{"rope_fraction": 1.0, "init": "normal", "init_std_qkv": 0.015, "lr_head": 0.00901, "warmup_steps": 594, "schedule": "cos"}
Each number is 128 + 24 x the weight over its row's rms, rounded and kept within 0 to 255. Layers, rows and columns count from 0. The size above them is the row's rms in percent of the matrix's.

# layer 5 MLP up, 3072x768, rms 0.0217, rows 2920-2988, columns 480-527
size [ 95  98  98 102 103  96 101 101  98 101 100  99  98 101  99  94 100  97  89 102 103 104 103  97 103  99  97  99 103  94 106 103 108 101  96 100 100 104  99 105  97  97  96  98 102  95 104 103 100  99 108  96 101 101 104 100 101  95 105  92 104 105  92 107 103 102  98  91  99]
[[110 118 137 112 187 136 118 162 144  74 121 143 123 102 128 107 161 110 121 105 116  76 103 124 135  79 142 101 114 161 138 119 141 141  98  88 121  97 117 112 147 146 127 142 137 106 130 136]
 [146 158 119  99 151 131  89 125 110 189  91 115 119 155  99 132 110 135 112 125 112 115 126 102 127 115  92 120 126 122 161 142 151 113 105 163 140 117 113 148 125 174 126 138 125 147 155 111]
 [120 132 157  79 153 157 116 112 106 147 157 110 129 152 151 120 176 162 139 175 160 128 140 137 105 140 121 130 110 147 129 108 118 111 128 100 145 135 135 147 132  92  84 182 131 168 131 146]
 [123 107 114 103 149 111 116 161 100 134  95 141 138 143 144 129 109 105 113 148 151 112 159 147 138 113 118 128 164 148 141 135 136 168 115 163 167 145 155 114 115 142 143 145  99 122 129 136]
 [150 145 107  84 102 118 113 147 124 116 119 117 132 140 140 138 106 111 156 142 108  97 135 152 111 133 157 110 162 105 147 130 154 133 120 169 114 109  93 143 110 163 114 110 100 162 160 160]
 [128 140 132 132 123 146 128 177 116 123 136 152 147 160 148 120  94 168 145  78 155 125  85 159 142 124 150  71 126 119 113 134 143 106 144 144  98 124 154 105 105 122 138 104 133 137 160  96]
 [125 123 106 130 139 122 171 135 117 117 156 124 148 124 142 118 161 118 105 100 144 151 109 168 132 129 132 153 186 120 121 154 177 164 104 131 152 127 131 132 106 177 173 171 140 171 163 179]
 [123 150 125 111 112 151 152 179 123 159 129 138 133 112 124 106 107 106 119  90 124 153 125 107 109  81 164 103 174 113 114 145 159 150 181 146 129 104 135 100 153 130 147 145 112  92 127  94]
 [120 113 121 116  98 160 137 166 151 125  87  99 134 113 137 155  95 144 111  97 135 127 119 118  85 130 121 108 113 132 165 127 119 134 137 164 150 134 145 138 107 130 134 181 100 170 152 120]
 [155 143 111 127 118 135 139 157 120 115 119 177 179 136 163 124 154 164 118 136 155 124 106 119 113 105 175 122  97 165 129 127 103  90 141 106 121 113 116  98 106 111 119 129 111 160 133 169]
 [136 151 159 129  99 131 144 121 143 141 108 161  93 122 187 105 134 136  87 143 117 129  99 137 126 103 184 121 123 113 127 136 133 123 153 135 133 149 115 149 141 104 103 150 109 169 117 138]
 [121 164 115  95 107 134 115  82  92 110 103 113 144 172 166 163 131 132 125 113 118 119 143 142 114 116 130 141  91 143 146 130 164 171 129 142 137 115 110 168 115 172 138 184 136 129 138 175]
 [133 148 127  95 139 146 103 138 139 129 147 184 109 120 111 141 154 140 111 141 103  87 167 115 120 119 153 125 152 147 116  93 146 149  92 133 148 122 109 115 161 131 132 117 132 153 115 147]
 [ 75 148 133 152 138 131  96 138 142 132 101 158 108 170 127 110 130 159 157 100 127 141  97 159 125 103 145 116 164 166 119 103 132  90  63 112 178  58  86 129 134 102 145 113 141 120 174 113]
 [149 110 107  97 155 150  99 108 148 148 144 131 149 141 151 143 107  90 159 158 136 123 140 147 158 128 118 152 127 140 127 127 131 138 115 145 155 100 112 149  76 140 129 149 149 152 144 123]
 [118 126 124 123 165  95 146 128 131 151  93 152 128 104 112 145 128 139 128 142 143 112  95 114  85 143 116 131 134 143 150 118 136 119 127 144 142  62 108 172 138 108 116 124 131 157 129 153]
 [110 128 150 161 130 137 158  95 155 132 122  85 136 119 100 101 158 127 153 101 150 101  95 174 142  84 112  76 152 179 104 124 152 121 151 126 118 134 204 143 119 116 110 130 149 152 115 113]
 [160 126 120 125 138 182 102 181  88 110 118 154 143 112 148 105 156  82 139 138 134 140  68  88 103 118 156 106 151 126  89 107 128  97  87 100 155  80 140 132 120  93 132 118 125 148 146 139]
 [ 57 139 103 146 133 160 115  97 129 157 141 146 186 165 110 107 119 128 165  84 124  72 149 127 139 144 138 129 119 125 123  75 142 121 154 161 159 182 114 132  99 119 118 142 124 129 133 132]
 [145  77 111 149 125 134 109 176 131 126 186 118 108 116 106 146 149 137 139  95 115 105 127 156 114  70 106  65 131 110 139 122 160 142 163 102 165 110 157 161  96 147 150 149 151 159 153 106]
 [191 121  75 104 103 136 147 150  82 128 133 142 154 138 104 180  75 175 138 146  88 144 159 105 111 147 115  77 131 118 106 129 115 124 128 158 137  91 121 144 142 117 112 115 119 130 157 131]
 [ 81 139 129 135 112 123 159 140 121 119 109  98 158 113 149 129  97 129 121 125 145 118 108 127 127  98 115 120 109 130 143 163 129 110 131 108 156 149 128 172 111 118 143  92 136 129 130 132]
 [102 143  93 119 118 121 174  97 115 181  92 117 150 117 121 180 100 134 104  92 115 162 130 162 143 107 170 140 146 134 121  83 200 111 113 146 130 134 119 116 132 129 120  73 144 125 130 165]
 [ 92 148 117 133 175 123 145 110  99 138 139  65 107 114 141 105 111 116 141 153 118  72 112 167 182  51 142 132 133 185 136 131 126 132 139 158 166 139 128 107 104 103 115 138 107 137 133 127]
 [121 146 146 165 103 120  99 109 126  98 131  99 153 153  90 121 134 111 141 133  98 101 145 158 126 104 132 113  89 134 125  94 108  85 141 132 108 159  95 132 143 156 178 152 171 136 146 146]
 [ 95  92 115 119 138 112 121 126 171 130 104 102 139 164 111 132 159 194 120 109 151 140 103 150 136 125 116  91 128 128 130 142 134 134 125 152 147 102 119 152 114 105 129 113 161 141 127 134]
 [119 128  74 150 133 178 109 122  88 136 111 165 144 178 123 148 116 119  67 124  97 117 162 118 101 139 127  89 111 143 128 117 155 177 112 129 113 133 110 132 103 103 130 128 100 128 122 104]
 [136 110 143 126 157 141 160 109 109 155 101 131  94 145 144 128 107  93 125 112 108  75 126 162 129 120 131  85 133 165 108  87 146 130 121 144 156 118 142 129 155 119 123 136 117 117 138 149]
 [143 110 148 128 117 162 143 122 134 136 128 109 126 141 115 164 105 138 139 116 143  90 123  88 160 118 145 147 131 127 135 154 147 101  95 104 116 126 115 135  90  95  96 128 132 122 153 138]
 [146 140 106 105 138 125 103 127 121 108 144 136 161 122 155 130 136 129 154 123  85  93 144 133 177 112 127  66 151 126 112 117 122 145 144 124 130  79  95 124 113 160 119 123 163 148 181 128]
 [117 176 123 129 143 106 180 146  79 178 170  96 106 149 149 137 138 115  79 133 142 151  94 148 115 129  97 104 131 138 142 152 148 138 183 140 150 121 117 106  81 145 162 164 112 141 130 140]
 [154 142 172 146  91 133 147 144 111 129 135 108 145 168 133 130 164 122  94 123 110  99 137  97 136 109 158 127 116 155 161 109 151 129 140 108 115 149 158 108 145 155 103 183 150 108 144 164]
 [135 111 131  86 127 119  89  93 105 130 149 157 132 165 143 150 108 168 142 150  92 189 106 136 110 155 146 160 148 119 127 133 116 153 114 116 131 125 130 131 140 136 145 149 137  64 154 119]
 [124 132 106 105 125 143 135 135 145 169  75 157 140 153 139 141  97 156 127 135 149 152  90 164 135 126 107  99 136 163 147 115 157 116 127 116 131 128 109 127 129 156 155  79 165 139 127 116]
 [ 98 106 150 101 129 143 108 102 107 131 127 152 166 136 131 144 138 132  63  90 113 143 143 151 109 132 104 107 124 111 115 104 130 148 139 119 114 110  94 132  99 142 115  88 172 162 153 107]
 [105 143 157  96 133 128 104 124 100 157 124 109 157 118 122 104 119 117 112 121 156 152 119 164 117 114 125 141 103 100 146 118 143 142 137 130 151  88 117 161 147 137 146  93 106 146 125 108]
 [101 162 124 172 154 121 108 124 150 108 120 110 165 132 176 127  97 105 133 108 115 112 108 113 103  51  84  89 121 151 152 131 170 112 121 115 166 149  99 139 128  77 121 160 138 104 158 135]
 [110 161 105 161 132 111 126 132  96 110 112 132 169 192 115 136  80 124  93 151 114 108 143 112 149  90 148 113 144 139 143 160 112 124 110 118 131 112  88 161 127  91 155 137  57 127  94 165]
 [153 144 122 126 146 153 110 164 143 171  72  89  69 171 104 148 151 159 153 110 147 135 160 147 118 117  98 138 131 114 123  91 133 133  97 141 146  84 141 150 139 151 148 156 109 138 114 127]
 [134 123 116 155 114 137  99 110 170 143 125 161 114 145 115 114 145 183 138 126  92 141 117 126  84 115 137 117 110 108 140  87 118  90 124 153  94 121 132 161 173 143 144 146 112 143 134 124]
 [119 128 111 103 115 137  93  74 174 138  92 124 167 151 121 156  57  90 144 101 129  90 129 157  97 111 138  96 120 122 155 112 158 154 154 156 151 115  96 113 154 160 159 118 130 126 102 153]
 [110 146 111 133 109 117  96 107 129 144  84 118 132 119 148 153  80 102 110 137 103 120 108 123 125 128  59 119 120 122 135 133 130 148 145 145 139 119  72 100 112 157 167  92 110 102 163 109]
 [118 120 130 127 127 117 136 165 124 128 124 122  72 124 116 141 131 189 129 157 125 155 125 160 136 105 125  95  84 146 135 138 169  98 113 134 127 106 102 156  94 176 135 129  85 110 189 110]
 [101  81 113 109 136 144 160 195 116 103  95 151  89 134 146 118 143 129 151 149 129  96 124  99 134 102 160 117 174 162 114 136 129 112 134 128 112  92 160 154 141 140 142 133 148 136 159 139]
 [131 161 100 141 149 132 103 172 130  77  77 123 130 102  96 117  91 131 128 174 134  82 149 146 112 103 113 128  85 117 144  88 159 143  91 124 104  97 163  96 134 100 119 152 154 177 132 104]
 [144 133  85 102 163 165 166 144 122 104 116 146 128 126 131 135 135 168 104 111 142 133 130 126 124 126 149 114 118 153 125 137 164 132 116 159  87 125 161 107 149 108 124 128  92 126 166 141]
 [126 130 105 126 174 165 167 150  98 132  99 111  99 153 137 179 117 149 119  98 155  69 135 185 114  86 121 132 167  96 139 126 190 123  99 146 158  91 137 111  96 115 151 130 124 150 114 133]
 [135 162 171 110 116 124 105 148 145 124 122 123 105 150 109 101  60 142 116 108 130 139 134 192 108 172 165  85 134  90  92 147 148 146 159 118 156 131  87 102 170 155 150 124 115 164 138 185]
 [134 133  60 144  72 158 144 107  86 112  75 164 120 135 132  96 132  98 143 183 113 143 132 136 102 119 146  97 147 171  81 112 132 160 139 113 134 128  69 145 117  87 152  97 125 137 133 106]
 [138 147 118 109  77 128  54 168 144 122 130 138 101 132 148 129  91 158  83 120 127 102 160 151 110 126  93 135 105  94 174 137 108 133 129 127  90  95 124 118 122 171 159 131 110 153 178 109]
 [131 132 106 102  94 121 152 111 151 146 124 113 130 166 118 163 101 172 113 123 121 132 135 150 147  95 130 131 131 153  98 155 102 122  96 146 145 131 156 113 132  95 181  96 152 147 138 164]
 [133 108  88 112  82 123 135 111 136 126 133 156 141 121 105 178  59 171 124 158 111 162 124 144 121 145 156 102 116 119 119 118 136 116 101 171 135 156 134 146 116 142 102 131 156 114 150 130]
 [133 124  92 142 124 144 145 109  75 144 139 128 138 145 154 123 104 107  82  63 130 151 126 100 101 121 112 131 135 158 171  97 107 165 108 116 145 122 107 122 176 109 159 189 126 105 124 132]
 [133 143 120 127 153 145 120 121  93 137 105 104  88 105 132 157 149 127 150 187 100 115 175 159  99 133 158 149 130 110 107  91 118  95 127 136 157 138  96  96 130 136 104 128 146 125 124 115]
 [122 153 140 133 139 144 149 169 124 120 132 156 149  99 119 171 124 146 157 132 101 133  95 134 131 133 117 113 100  78 126  98 100 151 148 104 147 129 119  92 137 144 125 137 141 138 130 145]
 [129 127  84  93 126  84 140 141  99 132 108 114 135 129 133 149  99 146 142 133 132 148  58 138 120 128  75  93 171  99 131  78 144 146 148  97 107 109 173 158 141 116 110 152 116 176 137 120]
 [ 78 115 125 106 111 158 139 129 119 103 123 115 166 136 152 101 116 120 128 169 143 101  82 138 148 111 152 143 103  98 116 144 145 145 132 112 123 138 140  96 134 134 154 171  92 129 129 162]
 [166 134  97 121 135  92 152 135 112  98 134  98 143 149 129 150 138 159  87 137 136 130 139 105  63  83 169 103  82  99 132 179 132 107 141 131 120 115 167 142 133 130 146 137 110 125 168 110]
 [104  63 165 114 134 146 107 122  98 171 157 109 149 107  99 144  95 117 135 129  94 130 139 124  85  94 162  90 147 133 105 127 143 150 112 139 126  85 116 132 128 147 130 153 114 117 104 165]
 [125 159 122 100 134 125 130 154 119 124 124 112  80 106 143 139  86 130 115 133 119 108 146 154 164 113 146  85 144 146 129 146 131 139 134 118  87 104 132 100 189 160 132 148 120 129 122 112]
 [156 132 121 120  90 131 125 112 119 149 141 117 119 128 159 133 142 131 112 125  97 129 152 158 139 125 147 113 123 170 104 126 170 114 113 136 133 123  94 108 133 108 136 138 138  93 126 126]
 [121 168 104  79 171 130 148 124 124 143  93 103 147 100 120 133  86 171 145 141 134 142 138 160 110 100 139  95 107 142 111 175 101 155 114 196 173 136 159 161 141  77 139 110  93 172 143 167]
 [ 94 145 122  75 155 114 168 159 165 156 150 145 105 117  99 114 161 151 136  86 130  94 101 177 150  89 102 132 116 109 148 154 154 106 150 101 132 126 109 171 144 109 149 152  82 142 118 133]
 [168 122  98 143 147  89 140 150 109 170 118 108 137 104 138 138 114 179 122  76 108 119  89  91 120 143  93 152 167 135 154 136 164 119 119 123 112 124 112 137 109 140 115 114  86 187 142 148]
 [151 161  92 140 132 133 126 153  84 129 161 143 130 124 103 126 147 132 130 145  97 123  95 137 123 152 114  72 127 109 150  87 144 127  85 136 121 131 120 147 112 114 137 110 114 127 154 122]
 [151 181 130 114 140 136 109 148 129 119 124 117 157 164 100 125 116 121 128 157 154 116 100 124 108 126 184 124 125 119 116 114 176 109 133 134 136 125 132 104 184 116 132 156 145  72 153 133]
 [130 125 147 159  80 106 130 133 149 157 157  90 133 173 126  91 106  89 136 122 134 129 131  98  94 147 131 143 123 155 104 147  93 150 128 108 157 127 121 153 106  98 163 132  94 134 147 150]
 [ 98 124 105 116 130 100 104 182 124  92 100 108 138 138  93  97 144 118 140 150 132 121 110 162  95 130 173  89 151 111 106 162 123 107 117 115  96 129 166 160 128 128 143 156 146 113 146 126]
 [111  81 120 117 111  99 118 141 159 130 116 115 138 150  91 152 148 148 148  97 119 117  92 121 132 122 169 132 137 140 114  97 131  81 131 138 121  75 130 127 160 169 154 177  91  92 136 123]]
# layer 5 MLP down (transposed), 3072x768, rms 0.014, rows 2920-2988, columns 480-527
size [ 92 109  95  98 106  97 101  93  96  94  95 100  97 112  98  99  98 105 102  95 108 100  97  97 106  99  95  96 104 100 102  99 101 112 100 101 110 104  97 101 100  99  90  99  99  96 104  99  99  98 107  98  98  99 109  98  96  99 105 105 102 102  97  99 100  96  98  96  92]
[[127 129 105 141 151 128 119 122 113 140 130 149  94 109  81 142 148 108 107 147 137 149 170 115 108 149 103 154 118  99 113 130 144 113 122 177 147 113 173 150 108 107 157 103 149 125 112  45]
 [153 127 143 122 167 134 110 131  86 144 119 111 165 101 122 121 139 124 125 112 142  97 159 113 126 129 134 131 113 160 123 147 140 112 125  84  74 118 159 106 151 114 139 152 148 130 134  91]
 [145 144 111 134 142  98 176 122 136 134 141 175 124  95 128 112 128 138 104 100 158 155 132 103 105 140 124 113  83 110 129 176 102 139 119 147 119 121 112 114 168 168  91 170 146 111 168 145]
 [132 161 117 160 152 132 101  77 130 124 126  93 152 122 132  79 140 167 124  81 129 123 119  97 133 100 128 103 133 116 126 143 122 108 155 123 126  90 134 167 114 145 159 143  83 125 130 120]
 [171 147 158 107 123 162 132 172 112 115 125 147 132 112 181 117 147 165 132  95 150 170  96 119 109 140 106 131 123 163 137 112 100 137 109 127 113 116 144 142  86 157 133  62  99 163 120  92]
 [125  98 158 110 115 119  75  79 133 136 145 141 161 106 119 135 135 106  99 151 106 128 153 133 106  85 112 135 171 114 124 122 140 111 124 150 129 133 113 118 152 125  67 136 171 146 119 133]
 [ 97 121 118 134 111 117  96 122 110 126 124 124 122  95  80 115 163 132 107 102 135 139 116 116 181 129 149 124 133 128 101 140 153 165 144 148 126 135 145 103 144 109 122 141 146  93  98  92]
 [ 84 117 110 174 112 125 116 198 186 141 117 119 103 104 123 162 157 118 114  81 145 159 110  88 132 149 152 110  62 154 120 123 151 130 118 103 104 193 106 125 117 115 101 149 142 121 127 109]
 [146 104 127 125 104 115 101 117 123 197 116 146 136 105 132  91 122 122 103 126  93 104 138 129 139 122  82 142  99 113 128 169  84 117 135 147 129 109 125 129  92 128 143 136 148 109 109 134]
 [119 110 143 145 133  90 155 121 117 134 116 134  60 163 154 118 136 150 109  78 108 164  80 164 170 109 145 121 103 187 136 105 124 101 130 138 166 143  96 127 124  85 144  93 137 100 123 136]
 [124 144 147 171 130 143 119 145 156  98 112 112 162 118 140 175 125 159 125  70 140 122 108 132 141 113 163 159  95 109 162 107 120 127 128 113 131  91  89 128 101 121  99 139 131 114 156 133]
 [104  97 135 123 152  96 149 134 125 113 153  86 143 151 116 154 122 143 106 173 126 152  73 110 109 138 158  73 172 120 138 159 122  96  90  89 145 138 129 136 135 114 148  96 144 152 131 110]
 [115 116 124 134 137 139 137 134 141 128  88 181 131 114 141 134 111 108 131  94 164 124 137 126 128 141 115 102 102 140 118 143 159 146 132 111 145  87 131 115 105  89 107 127 169 108 180  89]
 [176 107 122  98 121 150 155 149 116 139 153 125 141  66 123 126 147 128  74 105 116  98 139 113  86 131 111 131 157 115 150 107 147 135  86 129 133 171 150  97 130 115 102 123 184 157 109 113]
 [ 73 100 173 101 146 115 116 129 169 135 122 136 142 177  99 122  80 146 122 128 146 141  99 132 116 146  83 116 143 102  69 114 125 151 150 146 104 124 125 123 150 147 157 109 131 119 167  94]
 [140 117 141 152 169 156 152 115 124 124 146 145 144 102 146 106 103 144 152 153  93  95 117 109  79 109 149 158 150 136 118 129 163 116 116 141 171 112 137 118  95 140 129 155 106  92  96 108]
 [ 99 146 130 140 128  63 158 152 104 126 124 153 130 118  76 145 116 102 129 116 113 113 106 157 134 101 139 129 103 179 159 134 135 116 148 164 107 151 117 105 133 132 149  99 130  53 119 131]
 [149 155 115 121 121  80 109 118 134  96 141 135 106 175 114 143 100 120 138 146 104 179 122 145  94 120 147 134 180 134  98 147 116 118 135 117 141 140 202 133 124 143 108 150 141  90 102  95]
 [159 121 125 121 137 154 137 166  98 109 141 141  75 110 117 117 116 139  97 133 127 107 132 151 100 111 113 154 149 143  96 158 101 117 120 130  85 110 154 114 170 136 115 111 133 112 102 113]
 [ 86 130 142 113 130 157 122 113 143 187 139 143 105 135 172 123 111 130 103 100 123 124 118 149 143 142 114 182 109 118 101 108 131 117  99  90 109 110  92 118 141 127 111 133 116 125 118 143]
 [138 112 141 143 167 128 141 124  83 142 107 150  85 191 170  96 102 141 144 170 133 115  97 167 102 140 123 164 175 132 106 148 157 148 117 111 102 144  93 132 114 130 105 141 167 136  96 148]
 [125 137 105 129 129  81 151  88 160 150 143 172 115  94 123 182 130  93 164 128  95 128 116 127 118 151 150 123  93 154 149 127 154 148 151 203 123 145 140 103 126 134 146 126 116 127  95 111]
 [132  73 145 118 137 119  79 117 103  75 143 132 127 134 137  67 157 117 103 141 163 141  88  63 133 123 130 176 172  97 154 133 125 140 137 121  98  92 148 164 123 146  82 140 144 149 181 130]
 [105 127  69 147 103 131 107 156 160 144 106 168 131 113 120  96 104 163 131 123 133 131 102 117 124 145 128 102 136 118 107 148  81  99  75 170 117 102 138 124 118 135 140 118 128 146 134 115]
 [162  68 146 106 135 142 121 152 127 132 138 153 105  92 133 117 145 127 134 165 131 166 141 116 134 110 131 129 124  91 157 156 152 123 113 113 110 117 119 126 121 152 135 152 148 102  88 120]
 [130 103 110 106 179 106 112 139 109 148 135 116  98 115 115 135 116 120 121 124 141  88 116 146 182 114 113 141 151 158 160 142 121 118 154 182 150  93  95 175 147 153 114 130 143 129 122 135]
 [ 92 117 131 155 118 130 113 129 181 143 105 143 160 124 145  93 150  83 135 136 118 155  92 104 163  88 136 129 139 120 146 139 154  97 156 148 170 137 161 178 143 101 153 112 141 144 128 142]
 [125 113 101 131 133 133 119 135  98 124  71 109 127 127 113 143 129 145  73 126 148 115 141 117 152 150 141 143 149 105 115 163  89 121 163 141 150 156 152 153  96 145 153 118  76 137 195 130]
 [137 152 129 126 138 143 114 158  94 121 171 136 182 126 100 126 139 153 156 199  89 126 169 114 143 103  89 123 134  84 123 173 128 173 149 115 118 138 155 154 152 132 107 126 118 118 119 131]
 [101 111 151 145  81 138 149 110 147 154 117 119 141 136 121 131  97 121 124 155 157 126 131 104 119 127  93 129 125 143 140 170 107 129 121  90 133 180 166  91 140 140 128 138 132 140  91 122]
 [121 116 116 139 162 124 154 113 111  80 132  79 140 147 123 134 107 132 114 122 131 117 194 122 137 115 145 120 112  94 154 163 104 165  98 135 140 144  60 107 107 119 162 117 127 153 129  72]
 [145 175 154  96 134 122 127 128 119 134 104 105 162 174 122 104 131 119 117 113 182  59 107 155 126 131 141 128 131 140 130  81  97 124 167 145 126 137 108 116 102 161 129  77 131 115 148 158]
 [162 133 128 152 127  87 157 151 154 118 146 148 126 141  96 154 138 130  96 130 143 156 110 120 114 113  65 116  94 144 126 134 124 108 116 116 145 103 102 117 136 132 121  83 148 149 112 125]
 [108 142 145  96  99 149 147 136  79 160 147 132  81  91 127 126 135 118 112 113 116 122 125 126 145 104  97 118  79 147 131 132 117 140 133 127 158 125 111 133 107 138 136 120 130 106 178 101]
 [121 185 165 107 154 113  86 109 147 127 130 117  92 130 118  73 133 167 108 107 179 115 145 151 117 126 156 161 126 160 135 115  81 108 123 107 149 141 127 157  98 160 150 129 134 113 118 169]
 [119 144 122  98 134 126 138 133 193 118 112 199 107 118 140 124 149 109  82 121 122 131 119 147 145  90 134 128 134 129 104 137 150 137 154 137 107 130 133 118 127 101  76 100 102 154  98 163]
 [138  78 180 179 105 124 145  65 124 118 179 120 126 143 135 144  85 129 124 121 135 122 117  84 149 118 145 127 137  92 151 140 140 158  80 141 142 115 135 121 100 119 161 129 140  99 100 125]
 [113 170 148  67 101 127 137 133 144 118 156 150  98 105  85  74 144 153 131 110 139  71 156 157 106 120 132 158 175 127 154 179 134 151 138 146 172  87  96  80 122 165 128 125 138 172 164 120]
 [102 126  99 134 105 118 125 117 119  90 133 131 116 173 117 117 114 109 111 165 104 146 108  82 118 114 134 144 113 120  93 136 147  89 191 116 126 115  83 171 138  87 167 120  94 150  86 124]
 [134 152 127 143 130 139 126 175 175 117 143 101 107 135 133 137 118 130 161 142 140  94 170 121 102  95 128 167 114 136 108  89 137 164 120 144 124 118 147 133 116  89 139 113 131 103 128 110]
 [142 130 175 144 155 129 139 119 123 121 135  97 131 143 142 106 203 135 142  66 104 107 144 110 142 140  94 150 109 106  90 148 114 169 129 126  99 105 169 112 135  97 124 137 144 133 166  86]
 [144  94 109 119 158 101 152 118 145 111 138 144 120 114 108 131 141 146 130 115 112 136 121 106 120 126 176 119 106 106 150 135 156 104 108 107 117  94 138 141 179 121  91 141 161 158  94 140]
 [114 123 140 112  84 183 140  81 155 114 117 169 118 117 151  59 167 162 105  83 136 166 126 120 129 140 136 162 148 104 143  87 132 185  98 109 157 114 118 163  88 127 114 143 102 139 143 127]
 [ 93 179 121 105 100 145 134 103 113 119 138 126 144 137 119 101 110 112 117 114 162 183 137 127 141 144 118 125  83 115 158  83 154 117 139 115 114 154  94  87 157 147 104 151 110 116  78 136]
 [111 130 126 136  97 138 109 132 157 115 149 142 147 156 153  90 146 119 125 149  95 149 141 117 103 145 175 112 135 125 106 123 135  56 139 120 130 136  77 154  96 171 104  76 115 110 130  99]
 [123 116 144 194 136  89 176 123 154 120 143 111 100 123 115 113 126 121 160 150  99 148 144 122 100 173 108  84 140  84 132 133 118 131 111 111 128  92 133 131 112 110 109 157 173 115 114 150]
 [150 137 125 156 126 142 125 121 123 102 110 102 129 139 169 170  88 178 124 133 166 131 102 165 149 107 182 158 134  91  96 112 143 167 134 131 120 104 130 137 164 147  97 104 112 116 150 155]
 [160 146 130 114 153 166 135  96 177 128 145  98 108  91 145 145 108 126 107  83 117 124 189 105 144 135 150 161 145 118  93 112 142 129 147 147 120 110 132 110 117 132 108 113 117 145 130 139]
 [116  91 121 124 174 100 111 141 129 165 142 109 111  89 144 138 147 126  98 107 157 118 114  87 138 146 129 155 117 111 139 170 147 162 110 122 127 110 107 103 119 122 132 122 112 143 152 133]
 [127  88 147 103 122 141 117 140 162 136 102 116 152 106 149 138 143 101 118 113 105 127 151 104 125 157  98 132 134 118  97 106 128 130 143 115 185 110 118 119  87 125 133 116 147 153 128 112]
 [116 152  89  92 123 141 107  79 105 186 109 127 143 135 127  44 187 126 104  89 112 112 154 104  81 147 141 104 115 142 150 142  95 159 156 132 146 156 114 120  84 160  79 126 131 163  85 120]
 [110 127 143 121 105 124  99 106 115 114 109 153 128 136 165 129 150 101 121 135 151 118 130 154 101 129 137 152 156 119 122  87 146 122 140 142 154 134 152 102 107 135 121 145 119 107 119 132]
 [ 73 142 113 156 128 141 103 128 153 139 133 115 138 115 120 168 106 128  91 185 127 103  81 139  92 150 141 139 111  86 133 127 128 108 154 117 155 148 112 150 119 128 173 124  84 125  83 167]
 [118  91 129 131 118 142 144 118 142 162 127 170 173  95 137  86 120 120  86 140 164 145  77 106 140 113 160 139  95 130 157 124 124 141 107 138 119 132 119 161 109 180 127 122 188 105 128 108]
 [185 103 141 138 118  95 149 122 136 170 144 113 110 145 154 121 130 123 127 110 124  72 154 119 113 176 135 135 109 160 116 101 139 123 169 110 139 120 165 150 126 123 148  98  87 133 149 103]
 [111 127 127  84 136  82 121 153 114 116 132 131 117 112 119 134 119 138 127 145 153  83 174 102 149 105 118 163 100 104 107 102 111 115 116 136 128  78 111 103 111 117 165 100 168  68 154 146]
 [126 148 166 149 116  87 188 111 132 161 128 177 157 126 116 147 155 114  85  72 153 140 167 182 111 101 105 101 161 106 115 127 174 111 105 137 145 123 138 111 141 109 138 114 154 100 138 127]
 [ 74 112 151 112  92 143 140 102 159 139 119 108 126 126 119 130  83 125 135 143 105 140 155 143 120 142 126 118 130 131 102 125  63  91 147 101 125 167 111 148 141 126 124 114 149 141 144 132]
 [154 144 111 122 128 141 149 116 137 117 129 144 155 146 109 153 147 145 198 155 100  99 130 118  98  96 134 148 133 129 142 105 129 116 155 148 102 101 110  82 143 130 143 162 102  82 100 155]
 [169 121  98 129 106 145 128 140 124 120 146 103 137  64  96 118 149 128 157 127 148 147 115 134 134  99 104 118 115 123 103 108 145 111  90 123 128  93 190 114 149 159  91 100 183 127 137 125]
 [135 159 129 123 114 113 125 113 133 200 129 131 173 147 122  82 120 147 131 124 144 151 111 127 117 110 100 169 113 153 144 150 116 122 131 121 125 106 132 123 134 108 110  86 139 118 120 107]
 [131 105 110 108 130 111 117 142 127 161 130 109 134 118 122 113 134 125  90 135 107 154 103 127 116 121 151  74 136 108 109  96 114  98 170 141 151 128 118 128 145 100 115 172 146 138  90 143]
 [122 158 102 162  85 139 102 132 104  92  55 144 142  78 112 140 112 108 135 160 149 163 136 106 130  80 107 162 145 109 115 102 104 126 106 140 108 147 142 110 137 189 149 151 151  69 113 117]
 [126 108 138 143 137 110 136 148 153 112 161 136 123 129  94 131 138 133 134 133 137 148  95 145 153 133 131 142 127  95 128 131 128 151 110 145 119  96 141 121 122 131 183 112 118  89 129 156]
 [140 131 110 116 130 148 106  99 148 121 132 132 107 129 148  89 122 136 141 147  73 154  93 150 151 137 136 104 150 131 143 103 157 135 113 164 127 115 101 111 117  98  97 133 160 123  90 137]
 [ 92 113 123 128 151 150 103 112 100 180 148  98 154  79 116  83 130 164 155 147 108 135 129 134  77 122 119  99 142 133  92 141  74 111 142  79 139 128 117 142  94  91 118 146 101 132 111 140]
 [136 162 145 114 128 164 117 108 102 122  77 179 180 105 149 107 131 136 166 156 128 125 165 116 108 134 146 145 148 118 163 123  83 125 110 166 106  96 142 106 175 149  88 127 145 144 145 131]
 [143 120 123 131 130 160 107 105 110 140 149 134 143  98 132 130 133 155  75 113 133 154 122  96 150 106 101 126 137 106 131 110 150 115 110 184 142 127 159 134 117 123 168 109 145 162  96 142]
 [ 95 138 147 130 110 160  69 137 109 132 128 135 129 118 173 124 124  97 153 141 158 151 169 104  89 119 100 136  74 139  99 145 137 116 141 134 165 149 103 161 141  87 141 130 153 138 101 172]]